Part of a small language model's weights: vocabulary 1877, a variant of SOAP for these matrices.
Each number is 50 + 12 x the weight over its row's rms, rounded and kept within 0 to 99. Layers, rows and columns count from 0. The size before them is the row's rms in percent of the matrix's.

# layer 7 MLP down (transposed), 320x128, rms 0.0859, rows 25-43, columns 0-127
096:60 50 51 38 42 60 44 32 57 46 41 65 61 52 57 42 54 43 42 47 52 35 50 52 64 55 39 55 69 47 29 46 59 48 60 36 49 62 30 41 48 53 68 64 39 52 64 60 56 37 44 40 47 61 43 44 59 47 54 48 53 29 44 51 55 59 50 49 53 53 72 64 46 58 32 61 53 42 72 66 30 46 27 49 47 54 41 54 55 50 35 67 67 59 60 41 58 09 90 74 43 48 49 48 73 70 57 47 52 39 49 55 58 55 68 48 51 55 51 58 55 56 58 55 83 44 65 81
098:37 56 45 72 37 70 55 63 66 46 37 69 41 46 36 45 69 52 53 52 45 65 36 56 82 61 40 55 61 52 63 57 61 57 50 54 63 60 59 47 44 59 72 36 56 26 44 47 47 38 39 53 49 50 36 45 46 59 63 75 47 49 70 68 33 37 54 44 54 59 57 52 45 51 39 55 44 14 56 61 56 37 47 85 44 55 53 73 54 48 41 41 61 38 65 42 47 53 63 60 57 43 47 57 41 58 35 45 45 36 38 46 29 35 58 76 49 70 43 60 36 40 55 63 34 42 38 50
107:35 36 48 59 32 57 39 51 32 57 46 40 61 32 52 73 51 51 60 51 74 59 42 40 37 67 57 43 38 56 42 38 43 51 55 50 66 68 48 75 52 59 35 45 50 48 67 59 35 42 51 58 47 34 65 33 28 49 58 45 31 49 55 15 63 31 47 52 49 59 50 50 59 56 52 40 30 55 41 41 48 49 53 51 38 51 86 49 54 49 31 34 46 38 54 49 52 69 46 33 60 50 66 20 60 39 49 29 46 33 52 55 53 35 55 60 67 48 62 52 51 71 37 41 49 64 70 63
110:33 34 39 47 43 43 46 45 58 53 63 48 46 59 64 45 31 75 52 78 52 53 52 42 36 48 46 46 58 57 26 38 49 49 71 46 30 45 50 36 53 50 61 53 36 33 45 57 46 46 46 44 60 61 35 56 45 20 54 46 39 35 44 61 27 28 25 73 42 36 64 38 44 49 40 27 54 63 37 66 35 66 46 32 41 56 51 41 40 71 64 26 55 34 58 41 81 44 37 30 67 41 40 57 64 51 57 46 30 56 41 50 58 54 59 46 48 48 70 46 53 54 54 51 46 45 53 58
104:32 42 59 56 60 48 61 35 50 36 27 40 64 44 57 52 48 51 27 47 37 47 47 57 39 35 34 63 43 38 61 50 38 65 40 47 42 56 35 52 36 41 59 53 35 47 35 23 59 66 52 32 46 48 28 71 41 46 29 67 27 56 60 43 63 43 47 51 65 51 39 78 32 39 42 44 57 50 32 36 49 67 48 43 40 57 53 63 40 58 39 44 41 36 62 47 27 74 60 63 31 56 52 61 68 57 46 42 46 50 48 44 63 22 50 33 46 57 56 73 42 28 50 61 42 56 57 53
105:27 52 54 32 65 62 72 56 63 47 51 52 60 44 52 50 48 62 52 30 37 54 54 26 38 41 70 44 19 54 57 39 59 56 59 52 58 51 46 43 54 53 61 43 34 65 45 43 38 34 69 45 46 69 40 46 50 49 49 34 33 62 55 39 59 44 52 30 48 53 31 64 34 21 63 60 59 46 62 58 52 74 30 48 35 42 56 69 40 64 75 50 44 42 41 41 58 58 60 28 50 58 44 55 52 50 36 63 63 57 46 56 31 26 55 59 56 77 53 43 34 54 54 58 52 31 42 69
101:36 32 38 52 58 54 55 58 47 57 38 42 69 63 40 42 54 42 55 59 32 45 66 43 50 62 64 44 42 56 28 34 59 54 45 64 71 51 49 62 75 37 30 38 64 54 39 47 31 68 46 47 43 65 55 68 15 76 42 37 54 52 48 33 41 36 52 36 38 65 65 48 43 35 61 58 43 38 53 49 40 44 57 29 37 35 39 44 58 36 64 59 42 55 52 61 52 48 34 70 61 49 45 44 77 56 50 41 41 48 65 55 57 67 64 50 42 23 37 48 33 41 53 38 36 36 41 57
102:46 45 49 33 49 69 24 46 34 54 60 58 47 66 54 70 51 63 47 79 20 48 51 51 52 39 29 53 49 37 61 35 33 72 42 36 64 52 41 41 29 61 53 39 71 33 58 50 42 40 48 51 37 48 55 64 34 45 40 55 65 46 45 43 68 57 59 44 48 84 61 42 41 32 60 41 56 51 48 55 50 57 56 57 67 49 59 39 67 45 34 78 47 38 35 55 59 41 34 45 71 53 68 46 37 31 67 57 53 39 57 55 54 50 38 49 38 36 63 61 55 42 35 38 63 47 58 47
110:34 56 40 57 52 53 48 56 45 44 47 50 56 56 77 54 66 60 41 66 26 35 48 51 50 72 53 62 56 46 48 52 45 40 35 56 68 42 30 62 60 47 41 67 43 45 52 70 62 43 45 55 44 31 41 29 66 48 31 41 34 58 52 45 34 44 12 66 26 63 25 44 39 42 32 46 36 35 51 49 47 54 47 49 39 38 65 58 38 51 54 31 18 55 19 49 42 53 58 50 61 59 40 60 50 64 54 42 50 48 51 47 70 41 57 55 44 58 44 47 57 56 49 44 38 82 42 46
093:61 63 44 38 50 54 37 27 34 46 44 38 61 36 59 50 47 36 67 29 32 46 40 72 71 66 26 58 69 40 62 52 42 37 35 70 43 42 65 56 51 62 59 42 57 58 37 59 64 40 67 67 49 62 65 50 63 32 51 57 46 46 36 71 56 37 39 34 44 58 60 58 62 53 48 50 42 34 42 24 48 73 46 42 69 28 43 30 56 56 47 46 43 57 51 42 49 50 64 29 55 57 53 50 52 60 27 61 55 60 43 47 66 65 34 55 48 46 54 75 63 61 52 49 57 52 59 29
096:41 54 59 59 69 47 50 54 38 63 55 59 61 51 59 24 43 23 45 47 39 65 46 61 60 60 51 38 67 59 43 63 48 30 52 59 47 33 65 36 48 53 45 69 52 37 44 58 39 25 73 63 57 54 62 42 57 57 32 74 50 67 48 48 56 38 45 64 52 64 43 69 49 58 42 41 64 55 48 43 63 33 59 27 44 41 47 23 50 42 48 57 23 65 53 44 46 35 53 65 58 42 35 59 51 80 32 42 59 70 47 63 60 49 60 32 72 60 63 37 48 66 38 47 49 52 45 41
105:54 39 48 46 36 47 46 46 37 44 38 36 47 54 44 55 54 76 41 47 37 53 39 36 43 64 43 58 52 39 53 48 33 54 41 62 51 82 57 46 45 48 57 44 53 64 54 55 67 49 62 63 66 34 41 49 48 61 33 54 45 52 47 70 65 43 42 56 66 40 54 45 50 38 37 52 77 50 66 44 60 62 40 55 37 50 61 53 71 44 73 45 42 77 33 49 72 47 55 51 61 56 64 68 35 72 53 24 50 58 53 56 58 46 59 33 37 68 86 33 52 42 28 64 49 47 69 70
106:46 45 43 54 66 69 55 48 56 21 58 46 55 18 52 54 67 27 47 54 60 84 56 43 38 67 40 45 48 41 57 51 55 67 52 58 39 50 58 35 48 59 49 50 59 45 28 59 47 53 33 61 53 41 48 48 28 26 73 50 46 52 50 67 48 48 27 54 48 60 64 62 49 32 42 34 52 52 45 48 51 42 50 70 61 66 58 55 66 44 44 46 64 37 57 41 56 58 51 71 62 59 76 48 47 51 59 67 75 47 45 37 51 42 55 43 39 80 43 78 64 52 48 47 46 59 69 49
104:60 40 33 57 67 51 70 52 49 61 71 58 29 39 50 45 68 59 48 44 53 40 51 47 48 63 58 62 54 44 55 40 58 43 41 46 47 50 65 46 43 48 43 47 46 64 57 36 31 49 67 41 49 36 66 37 76 43 69 60 54 60 67 22 25 51 63 49 59 49 63 39 56 51 49 41 51 45 45 25 46 39 47 69 65 35 60 49 78 46 52 61 72 62 59 43 45 57 45 60 57 70 43 49 49 52 74 43 65 62 72 33 45 38 78 65 42 41 50 46 37 42 31 56 56 45 62 21
099:62 62 53 23 71 59 39 47 54 44 54 62 76 60 36 50 56 53 37 50 58 46 55 54 59 64 56 78 46 75 49 67 47 31 32 41 57 61 42 34 61 72 45 46 37 47 59 42 59 23 48 58 39 30 53 53 50 39 33 54 58 57 59 61 59 56 58 35 45 51 57 43 60 55 41 58 51 29 61 56 47 35 37 62 76 40 33 50 48 38 42 69 49 62 55 51 38 37 51 65 41 33 58 85 35 43 52 51 41 55 60 58 52 50 42 60 44 65 65 56 38 28 59 41 61 55 29 65
106:28 72 53 31 44 63 42 43 59 42 32 70 62 54 81 59 39 40 47 57 40 42 61 58 57 36 48 51 51 80 39 48 69 39 65 39 56 48 40 57 68 54 42 71 48 64 47 59 59 53 38 49 36 53 47 54 57 39 46 40 58 56 59 66 57 54 42 59 42 48 64 54 57 56 40 70 49 62 46 36 46 47 26 39 30 41 45 60 56 36 44 71 53 53 70 40 28 52 48 69 24 38 42 48 56 44 38 53 48 60 52 73 65 61 27 44 50 81 42 44 40 61 62 44 70 50 57 56
108:45 45 65 54 54 47 63 51 48 42 51 41 72 45 37 30 54 54 28 52 55 61 56 74 58 45 48 72 18 34 63 47 37 38 54 34 43 58 37 45 38 60 51 55 41 64 47 52 64 65 34 35 53 59 50 65 55 43 49 57 59 60 44 55 54 49 46 77 49 57 50 25 73 63 35 58 51 70 50 31 34 88 54 53 48 35 63 51 52 50 44 44 26 49 40 23 35 46 43 46 64 68 47 62 39 42 51 49 53 32 52 50 31 36 50 59 53 43 49 52 76 46 47 52 52 56 36 70
106:58 53 59 63 65 53 22 39 39 49 48 38 50 46 44 51 37 59 41 45 59 66 49 49 49 51 39 53 73 44 65 60 36 46 54 61 42 29 67 48 49 53 64 38 31 56 40 78 38 44 68 69 66 60 49 44 58 82 77 31 52 31 59 64 39 63 59 25 55 53 41 52 61 48 51 57 30 53 52 50 39 54 35 41 48 38 70 46 50 45 40 47 56 36 71 32 67 43 79 60 44 61 38 67 37 45 48 75 54 52 38 39 47 56 49 38 46 48 45 51 49 45 50 28 41 40 63 41
102:73 47 53 58 64 19 40 50 61 66 59 30 39 38 50 50 29 52 52 50 33 50 61 42 37 74 68 46 57 54 73 51 32 52 63 63 47 30 40 53 56 70 35 66 41 55 55 42 55 43 64 65 44 56 54 56 73 49 55 41 34 43 45 48 53 31 35 40 46 32 45 49 67 43 61 47 49 59 62 71 67 46 38 47 53 63 62 63 46 57 47 51 61 63 59 66 54 54 34 53 60 50 58 49 31 67 22 63 64 61 42 54 65 43 71 43 48 40 31 68 65 61 46 34 45 67 52 41
# layer 7 MLP gate, 320x128, rms 0.0871, rows 26-43, columns 0-127
098:48 33 58 31 43 50 19 47 36 31 61 50 48 57 53 63 46 51 42 38 60 51 67 51 67 27 66 46 38 46 39 49 52 49 55 34 51 54 30 67 41 33 38 54 37 29 44 45 57 63 41 25 49 46 53 54 65 50 43 49 37 69 46 41 31 44 52 48 45 34 51 48 59 53 60 51 48 58 50 46 66 58 59 51 55 46 51 51 57 46 25 32 68 41 63 42 49 69 31 35 30 58 37 37 60 12 68 56 39 28 66 29 57 36 35 44 68 38 54 57 56 58 58 61 37 56 39 54
100:42 33 52 53 40 53 44 31 43 52 45 66 50 87 58 65 34 60 38 50 06 64 57 48 52 71 42 50 35 50 55 47 30 26 28 54 52 40 26 52 55 32 49 37 62 42 32 52 41 52 61 38 24 60 31 66 61 44 39 51 69 57 29 49 49 56 41 55 55 47 42 38 64 52 40 59 37 48 53 52 46 40 51 48 30 44 36 51 40 53 43 65 58 38 45 54 46 37 58 34 54 70 47 59 36 34 51 62 45 42 45 44 55 39 48 57 57 55 62 71 36 58 56 59 54 70 67 55
101:57 66 45 29 60 52 42 39 36 47 57 64 54 68 55 42 57 40 36 56 41 51 57 26 37 65 34 61 64 52 61 53 53 53 44 42 59 57 54 34 72 52 54 23 49 56 50 49 45 64 56 69 50 48 44 42 38 38 51 51 61 31 35 53 32 30 39 72 37 40 44 14 48 48 27 61 66 74 36 51 46 41 64 44 31 62 54 69 47 67 38 40 67 65 67 39 61 42 57 42 49 55 76 65 31 51 50 36 62 59 46 50 54 55 41 43 66 49 52 57 75 58 57 45 40 45 61 59
102:61 55 48 33 61 61 43 67 41 22 46 20 53 44 45 64 54 63 55 40 28 45 34 40 32 39 31 43 46 52 57 48 66 49 67 40 48 34 42 49 24 23 41 37 35 33 58 51 62 59 60 59 36 56 43 60 56 47 53 27 59 39 59 68 45 45 34 45 42 45 75 42 43 45 57 21 45 69 64 45 47 32 56 56 57 50 64 26 74 52 34 57 54 50 45 38 72 33 58 38 58 46 51 50 61 64 63 43 49 58 46 63 66 52 52 36 54 52 46 66 58 35 50 62 50 57 54 52
112:58 42 32 53 34 67 26 62 47 21 63 55 56 66 49 67 53 54 66 43 42 61 63 62 56 47 43 37 61 41 61 38 34 67 55 43 57 30 33 44 55 53 46 59 55 41 53 41 48 61 48 63 69 62 66 63 37 43 23 60 53 48 65 56 57 54 40 40 46 55 45 48 41 50 47 70 52 65 40 44 50 60 49 34 62 47 51 66 52 34 54 51 53 48 51 56 59 40 25 47 73 58 39 50 25 27 41 50 55 46 52 41 45 83 59 60 58 55 45 52 74 67 82 49 38 41 71 64
103:56 41 48 48 44 34 56 65 13 27 63 44 40 62 75 46 49 60 58 45 39 55 45 45 15 43 55 50 41 68 56 59 59 50 52 44 45 53 58 55 45 27 55 41 40 45 51 63 52 65 51 42 50 44 41 36 25 35 46 55 57 67 56 47 60 40 48 66 55 42 22 48 45 66 38 38 37 70 46 41 27 66 47 63 46 38 32 29 72 39 52 58 55 43 59 38 39 37 48 78 47 32 56 46 60 36 47 60 45 52 52 64 35 29 78 51 52 45 40 45 42 49 47 60 50 59 43 50
106:49 29 35 32 45 53 48 65 57 48 66 74 39 46 04 58 41 43 73 42 51 45 46 55 44 64 41 40 51 58 46 48 26 58 61 25 80 39 60 54 27 28 61 48 44 56 33 57 50 48 50 48 26 55 60 50 37 58 59 41 55 48 40 68 53 51 40 65 77 54 58 45 57 40 64 49 66 40 63 67 44 52 68 39 41 40 43 48 64 58 59 39 45 36 33 54 59 56 50 51 31 39 51 51 46 44 50 38 51 50 46 54 44 28 32 36 46 33 53 36 48 69 44 48 48 48 48 35
109:44 42 50 46 40 47 46 53 30 55 45 56 50 53 58 56 42 54 08 31 34 63 51 51 66 54 42 42 83 45 49 65 47 48 60 60 49 23 59 43 51 52 50 55 39 38 27 58 52 68 43 58 53 50 33 47 58 45 70 43 62 53 43 57 46 51 11 34 44 50 64 15 60 45 53 39 51 28 57 41 44 43 44 42 44 71 35 43 67 40 61 58 53 43 49 51 29 33 59 61 63 39 48 46 60 59 67 61 57 46 50 66 60 59 45 25 56 51 33 53 50 57 41 62 64 58 50 53
089:38 30 52 40 43 61 48 54 66 57 37 50 59 42 45 37 43 67 58 63 52 31 36 72 67 44 36 53 52 58 64 35 57 45 45 45 63 64 46 28 37 51 39 36 66 48 50 47 64 51 64 49 37 36 80 42 34 33 52 41 48 44 54 31 50 28 34 52 51 68 60 46 48 44 71 65 50 52 64 37 64 58 28 44 64 53 53 44 52 37 34 39 55 32 56 46 75 40 40 71 33 34 71 57 53 33 43 54 49 64 59 33 51 37 28 64 48 65 47 60 74 54 51 43 46 38 57 45
103:58 75 35 43 44 49 49 51 44 36 30 42 61 66 49 35 68 38 48 37 72 62 74 40 62 44 60 54 57 19 37 65 39 48 43 53 47 37 54 55 47 65 49 36 59 89 54 49 50 62 46 43 26 38 45 57 76 53 39 40 40 39 44 53 26 54 57 49 54 55 55 50 58 51 56 37 62 64 30 60 59 59 56 60 55 34 45 40 50 67 50 27 78 52 68 65 33 51 48 27 52 39 54 36 33 54 39 53 54 55 77 50 54 60 51 56 55 54 46 55 54 68 48 46 56 58 51 59
103:46 35 41 50 27 55 37 54 43 49 48 66 60 49 74 45 45 67 33 59 44 67 55 43 57 62 48 66 66 59 22 59 67 44 69 53 59 65 28 47 55 51 47 55 70 34 54 31 71 68 38 36 56 39 22 45 51 44 52 37 49 48 47 25 50 56 38 56 63 58 59 59 47 58 59 64 58 73 58 31 58 46 57 59 34 44 46 69 69 39 43 34 32 58 41 40 49 49 47 50 74 53 38 36 55 55 52 33 48 68 60 46 55 40 52 62 72 34 47 63 36 53 49 71 50 37 38 48
102:41 51 33 67 27 47 54 40 45 51 39 65 32 40 58 39 56 59 36 56 48 46 61 49 86 56 47 56 46 28 51 63 46 38 39 41 71 43 37 60 48 39 42 57 54 39 55 79 59 58 40 69 48 66 61 72 54 52 52 37 70 37 48 54 52 61 32 30 59 50 65 25 61 43 41 44 47 62 52 42 39 65 40 60 48 46 53 62 49 62 37 46 53 43 39 39 53 39 75 46 58 30 41 49 58 41 43 39 51 34 68 34 77 59 66 48 30 46 48 63 52 62 51 70 45 45 65 31
106:38 52 63 50 48 54 56 60 32 29 39 58 57 49 44 50 59 52 59 61 37 41 78 66 60 60 41 60 49 48 41 46 65 37 41 34 38 52 40 60 36 69 52 46 55 40 57 60 65 43 43 72 35 54 47 54 56 54 51 44 77 44 22 51 60 59 49 42 52 31 41 45 42 63 65 39 50 41 39 45 54 70 36 59 61 53 52 47 55 31 31 35 47 43 31 39 35 36 78 46 64 42 41 68 33 33 32 78 37 44 48 33 43 58 45 47 59 63 47 45 75 66 62 39 48 29 70 42
103:61 41 37 60 40 40 53 58 34 61 54 58 22 61 34 70 49 57 61 54 30 47 58 52 41 35 54 56 39 63 53 55 74 42 58 37 45 30 36 56 29 26 37 60 54 38 75 49 24 65 39 63 53 50 45 62 47 36 25 64 55 57 29 28 39 58 53 54 57 50 26 47 54 39 54 61 78 45 32 28 46 55 42 43 46 76 49 43 47 47 46 64 52 47 52 56 28 54 55 53 50 38 59 58 56 23 45 48 45 43 35 46 51 47 62 59 42 51 50 43 51 32 39 70 49 36 57 51
101:35 65 61 28 70 56 45 46 42 41 29 57 65 59 57 52 51 47 46 49 58 55 73 53 58 24 34 60 49 54 86 46 33 46 51 57 36 77 59 69 63 42 41 46 42 59 44 46 57 65 29 47 44 32 51 31 57 46 50 55 72 33 60 40 40 55 47 58 48 67 46 34 52 69 38 61 40 60 59 50 24 45 30 45 55 51 56 68 60 45 57 48 41 61 49 57 37 60 31 50 67 25 46 61 61 37 61 48 72 37 56 63 52 41 49 49 66 47 59 59 44 38 57 40 30 42 51 64
109:42 62 28 46 44 44 65 89 76 41 53 49 64 79 58 36 58 27 48 45 42 50 68 39 45 55 45 56 42 19 48 77 36 53 48 43 66 67 35 37 59 59 67 48 20 46 42 63 61 73 45 45 47 55 54 51 55 48 43 50 56 46 30 61 47 42 36 54 47 57 49 41 69 65 37 44 56 53 28 57 28 57 63 60 63 43 49 56 58 53 46 49 26 46 29 36 40 41 45 38 68 58 49 53 61 55 59 56 50 45 62 35 47 39 55 57 39 47 47 61 57 38 54 35 52 42 50 50
098:64 60 68 50 68 63 53 37 42 39 43 49 60 51 48 51 38 45 68 64 60 66 53 60 55 45 23 38 58 55 49 64 48 60 65 27 42 58 60 54 46 51 44 43 36 38 44 47 34 45 44 69 62 51 42 44 60 17 79 77 58 51 59 27 45 69 29 46 35 47 27 46 52 60 40 56 54 46 53 43 45 58 55 61 53 46 69 52 47 68 32 37 35 45 59 56 50 42 54 41 57 62 49 52 27 49 67 81 42 37 35 37 65 35 52 54 30 52 53 65 52 68 58 31 52 58 52 54
098:62 52 49 64 67 66 62 67 25 64 68 56 44 68 48 67 52 47 65 44 51 74 42 53 51 53 29 66 36 67 32 48 62 47 37 41 46 56 21 55 57 46 46 36 72 48 54 54 57 27 41 38 30 55 41 49 36 25 56 56 55 47 71 41 69 72 45 42 56 33 37 48 60 58 47 48 55 30 73 44 55 44 33 56 52 71 47 41 54 20 65 61 52 40 50 53 47 54 53 58 57 61 58 58 43 64 58 54 24 35 52 59 43 40 53 52 33 59 42 54 56 42 32 57 48 51 65 49
# layer 7 MLP up, 320x128, rms 0.0843, rows 26-43, columns 0-127
097:62 63 41 57 45 24 64 46 65 34 57 33 44 60 60 59 65 47 41 45 72 54 64 53 57 47 37 17 15 56 48 41 45 60 35 41 16 55 39 62 46 50 43 45 45 47 41 49 53 60 69 60 66 51 42 40 53 49 45 38 67 61 56 57 28 63 27 47 55 65 64 46 63 53 54 46 35 47 62 35 53 28 33 60 40 36 50 23 50 42 44 56 35 63 51 52 32 59 59 31 40 67 40 60 58 56 44 42 51 41 34 50 48 66 28 45 64 35 48 42 39 52 51 41 43 47 52 56
109:31 43 37 51 48 62 49 40 68 56 48 63 48 56 47 65 45 54 52 13 45 54 52 71 50 58 60 42 30 63 48 35 49 51 48 55 43 76 52 30 59 39 48 32 55 42 58 56 23 56 48 41 45 78 46 55 42 45 36 57 76 57 28 67 62 32 40 55 56 68 41 52 34 62 46 45 38 79 55 46 63 54 53 62 42 55 33 53 57 54 33 47 47 41 51 44 33 39 44 34 33 34 44 54 65 43 52 38 55 51 51 50 57 26 40 65 36 34 57 54 25 25 46 56 63 59 60 45
102:51 60 47 33 59 75 59 59 54 59 54 37 49 40 54 40 41 43 60 56 39 31 55 71 41 47 63 43 49 30 58 34 49 42 39 55 53 59 32 42 44 43 56 61 61 61 48 85 45 61 35 30 47 48 61 52 57 47 46 41 47 49 46 53 56 54 32 53 46 34 28 36 49 42 53 84 33 46 67 63 34 50 56 65 62 33 41 57 85 35 53 55 45 56 25 46 52 49 30 31 54 59 43 43 62 52 36 57 39 54 32 48 31 38 49 53 39 35 59 43 37 45 33 45 50 28 25 43
105:65 42 37 54 40 46 46 58 60 34 80 79 31 45 43 42 52 28 38 69 64 53 59 51 65 31 31 42 69 45 52 58 57 63 46 73 53 70 86 40 56 63 47 69 52 62 52 35 47 28 41 36 36 48 42 53 54 54 36 65 49 41 55 52 60 47 53 63 57 44 53 51 52 64 46 59 41 41 50 50 30 47 42 55 55 33 33 66 62 46 58 53 44 44 47 31 42 45 36 52 24 38 35 56 53 48 57 46 64 55 58 57 34 40 49 55 42 47 71 47 54 36 51 36 68 47 18 57
103:61 46 40 42 18 37 54 70 65 33 60 43 55 42 40 48 52 34 46 47 51 40 39 43 57 46 55 51 61 62 23 31 58 63 48 58 55 52 34 54 56 67 37 56 29 31 38 52 55 32 74 37 36 44 24 63 64 63 49 59 67 46 43 77 38 69 53 30 47 55 59 49 47 52 33 38 45 41 51 42 57 79 55 74 60 37 53 45 54 58 46 55 43 41 51 38 41 31 46 43 54 46 33 47 64 48 57 49 49 60 59 43 71 39 58 69 60 56 67 43 50 44 46 53 51 30 64 73
097:42 43 55 60 56 54 69 41 54 58 59 35 53 49 42 46 53 61 63 41 49 55 22 52 57 58 47 72 54 64 60 41 58 62 48 39 47 52 56 49 63 39 57 41 50 70 79 51 65 40 56 52 42 77 30 27 67 49 72 41 56 69 61 51 57 52 61 38 50 26 39 31 58 62 24 59 52 56 49 64 53 30 46 37 31 43 46 50 43 57 58 74 47 35 58 71 56 45 46 52 68 41 32 57 39 41 51 56 42 54 48 51 48 25 47 66 63 71 40 77 59 58 40 44 70 61 57 55
099:51 83 53 69 38 52 34 50 69 61 37 42 56 39 60 41 58 49 25 36 57 52 51 36 68 48 38 67 40 44 56 67 74 33 48 42 57 36 59 53 42 38 45 42 54 53 34 43 56 34 23 54 65 55 62 35 50 61 37 52 41 62 52 49 52 65 32 55 41 57 58 60 40 49 47 44 47 33 43 47 65 58 32 36 62 62 55 53 48 28 55 36 75 57 49 72 42 46 65 51 65 65 57 51 54 56 39 43 50 64 66 54 63 77 70 65 67 50 55 37 56 37 40 50 27 49 33 57
109:53 54 53 50 39 37 54 49 45 45 46 44 32 50 52 49 46 45 42 70 39 47 22 58 49 63 50 45 62 60 37 54 52 44 44 64 51 42 63 33 56 40 46 47 67 25 34 77 53 59 20 52 49 41 41 70 36 46 61 65 60 33 36 69 67 41 26 47 40 43 73 37 58 60 28 49 50 66 51 51 57 60 52 60 35 54 46 34 39 42 48 40 35 70 38 25 56 69 79 67 43 66 59 39 48 40 39 38 33 42 58 52 31 48 48 56 50 48 37 63 51 64 34 44 40 55 48 66
089:77 42 46 38 62 43 28 34 57 35 51 53 26 55 35 69 41 45 36 67 52 43 41 51 34 53 66 44 32 39 48 33 40 56 28 40 53 30 52 38 25 41 44 52 47 55 48 65 58 60 51 32 39 45 52 59 45 45 35 44 39 46 47 33 41 29 55 64 55 59 48 39 43 40 49 54 49 51 35 44 50 58 41 71 52 65 60 58 45 45 48 59 54 47 51 45 45 60 44 56 68 37 67 65 55 50 71 65 61 47 59 60 61 57 62 62 74 66 36 45 17 29 65 44 58 41 18 51
093:51 55 50 50 30 30 61 67 75 55 65 63 26 41 79 28 49 57 54 58 50 37 35 53 42 31 41 41 61 39 53 38 35 59 54 31 46 51 60 63 43 59 52 46 53 69 59 61 43 51 53 41 55 57 60 46 44 70 45 40 63 56 59 31 67 41 58 45 59 55 30 46 45 49 74 64 36 52 40 56 51 63 30 54 45 60 47 64 49 15 51 39 73 60 39 59 65 51 55 33 42 48 43 47 69 33 58 46 46 61 67 64 40 36 47 67 41 48 55 61 65 22 54 54 40 52 64 48
103:50 50 42 83 79 34 71 51 44 46 45 33 53 47 55 57 46 64 87 43 57 50 52 57 55 36 51 65 50 31 52 46 57 48 71 38 57 41 56 65 32 52 40 44 54 42 62 69 52 65 66 30 52 42 65 34 55 66 47 45 43 41 55 31 56 21 63 63 46 42 70 30 60 64 46 44 40 38 49 49 68 34 57 34 51 47 52 59 45 45 64 43 64 57 60 63 44 48 38 54 36 57 61 51 68 38 62 50 62 59 56 63 48 60 63 50 27 37 52 60 30 50 49 27 47 61 55 58
099:48 48 33 48 53 34 49 52 43 50 61 47 39 49 29 42 61 54 58 54 52 68 47 70 61 30 46 73 47 53 55 53 22 42 27 61 57 25 60 37 35 61 43 64 45 42 42 63 73 58 41 69 40 37 45 27 49 60 56 67 39 54 49 35 21 65 36 56 43 56 53 34 41 50 34 59 49 43 28 62 52 61 67 46 61 46 55 41 43 55 35 63 46 44 46 53 41 34 73 62 74 49 34 26 54 63 46 55 39 66 66 40 44 57 59 59 41 56 57 56 68 68 43 65 46 43 41 37
100:45 53 65 41 48 52 46 50 42 33 55 65 17 72 64 52 43 54 39 63 65 53 70 38 70 69 73 60 45 45 44 52 53 44 24 58 45 60 73 51 25 59 55 40 69 45 58 45 37 50 42 40 59 63 52 35 63 57 58 67 58 49 48 45 48 53 42 38 44 61 41 60 49 55 64 36 35 42 34 63 45 44 55 73 45 57 37 54 57 58 55 46 59 39 50 74 61 23 48 35 52 32 49 53 30 39 34 51 37 32 26 45 56 41 23 33 57 47 42 50 64 51 52 48 55 56 73 59
102:55 50 57 60 00 53 48 68 52 52 57 60 54 51 25 55 65 55 66 33 50 71 57 49 26 43 64 47 51 51 38 47 38 45 75 47 60 55 61 54 49 56 49 70 51 34 62 42 52 56 32 69 59 60 50 61 37 50 36 49 51 45 44 54 46 44 40 65 20 54 63 51 40 27 43 70 68 35 49 52 46 63 49 50 51 76 50 62 56 56 40 72 39 65 44 60 60 56 59 33 39 50 56 70 42 39 34 51 56 45 25 63 46 47 52 53 45 44 44 58 58 58 57 71 57 41 53 71
106:48 77 49 25 68 59 28 49 52 44 59 57 43 43 66 41 48 75 56 34 62 45 61 39 67 45 43 41 71 36 47 48 31 71 59 38 48 52 23 37 63 43 56 42 48 55 63 59 46 57 48 57 46 44 49 60 37 71 52 53 51 72 72 48 45 50 52 70 55 49 50 74 58 45 56 45 48 67 39 48 60 78 59 33 43 43 54 41 36 51 56 70 64 48 75 74 59 47 29 70 58 59 56 56 33 43 56 44 49 46 40 78 62 42 60 43 54 53 52 60 63 46 46 43 55 65 57 63
099:66 23 52 44 70 65 62 69 57 41 55 68 46 63 24 47 37 52 52 45 30 36 71 74 35 70 40 39 53 43 38 66 39 46 52 32 50 49 59 44 38 53 57 40 44 47 44 49 43 54 45 39 64 65 36 47 53 62 41 37 76 28 47 58 47 67 60 41 42 37 50 64 60 50 39 43 60 56 43 50 48 51 46 48 58 67 56 50 37 55 42 43 33 70 13 50 41 54 32 59 57 47 49 31 49 34 66 52 46 57 47 33 38 24 43 47 52 32 66 58 55 34 36 67 58 61 51 48
096:52 51 48 59 67 41 34 35 42 49 35 64 46 47 40 32 64 68 54 55 53 68 48 34 62 47 63 78 61 42 52 56 46 48 40 50 34 32 36 45 22 44 59 68 66 40 48 63 53 47 66 53 55 28 40 45 56 71 35 16 52 25 55 73 50 48 57 59 48 64 49 36 60 41 43 45 34 61 46 60 44 65 64 69 60 20 72 49 59 56 51 56 56 50 48 54 66 42 48 52 58 49 40 70 54 48 52 46 53 61 64 39 40 52 50 68 39 54 74 57 28 48 31 50 51 33 48 43
098:41 66 39 54 34 58 54 48 50 52 51 54 46 51 51 63 40 62 38 48 53 53 49 49 46 21 29 72 54 52 39 47 57 73 47 42 62 46 31 53 75 39 45 56 40 42 53 46 42 42 64 46 71 29 30 61 70 39 43 69 44 49 47 31 49 49 57 58 53 87 54 65 52 43 48 47 33 52 43 53 63 64 33 62 27 42 48 39 46 39 57 36 46 49 50 52 80 57 65 51 44 62 65 65 57 38 43 46 51 41 44 46 52 10 58 47 37 42 55 27 53 52 33 52 58 71 50 35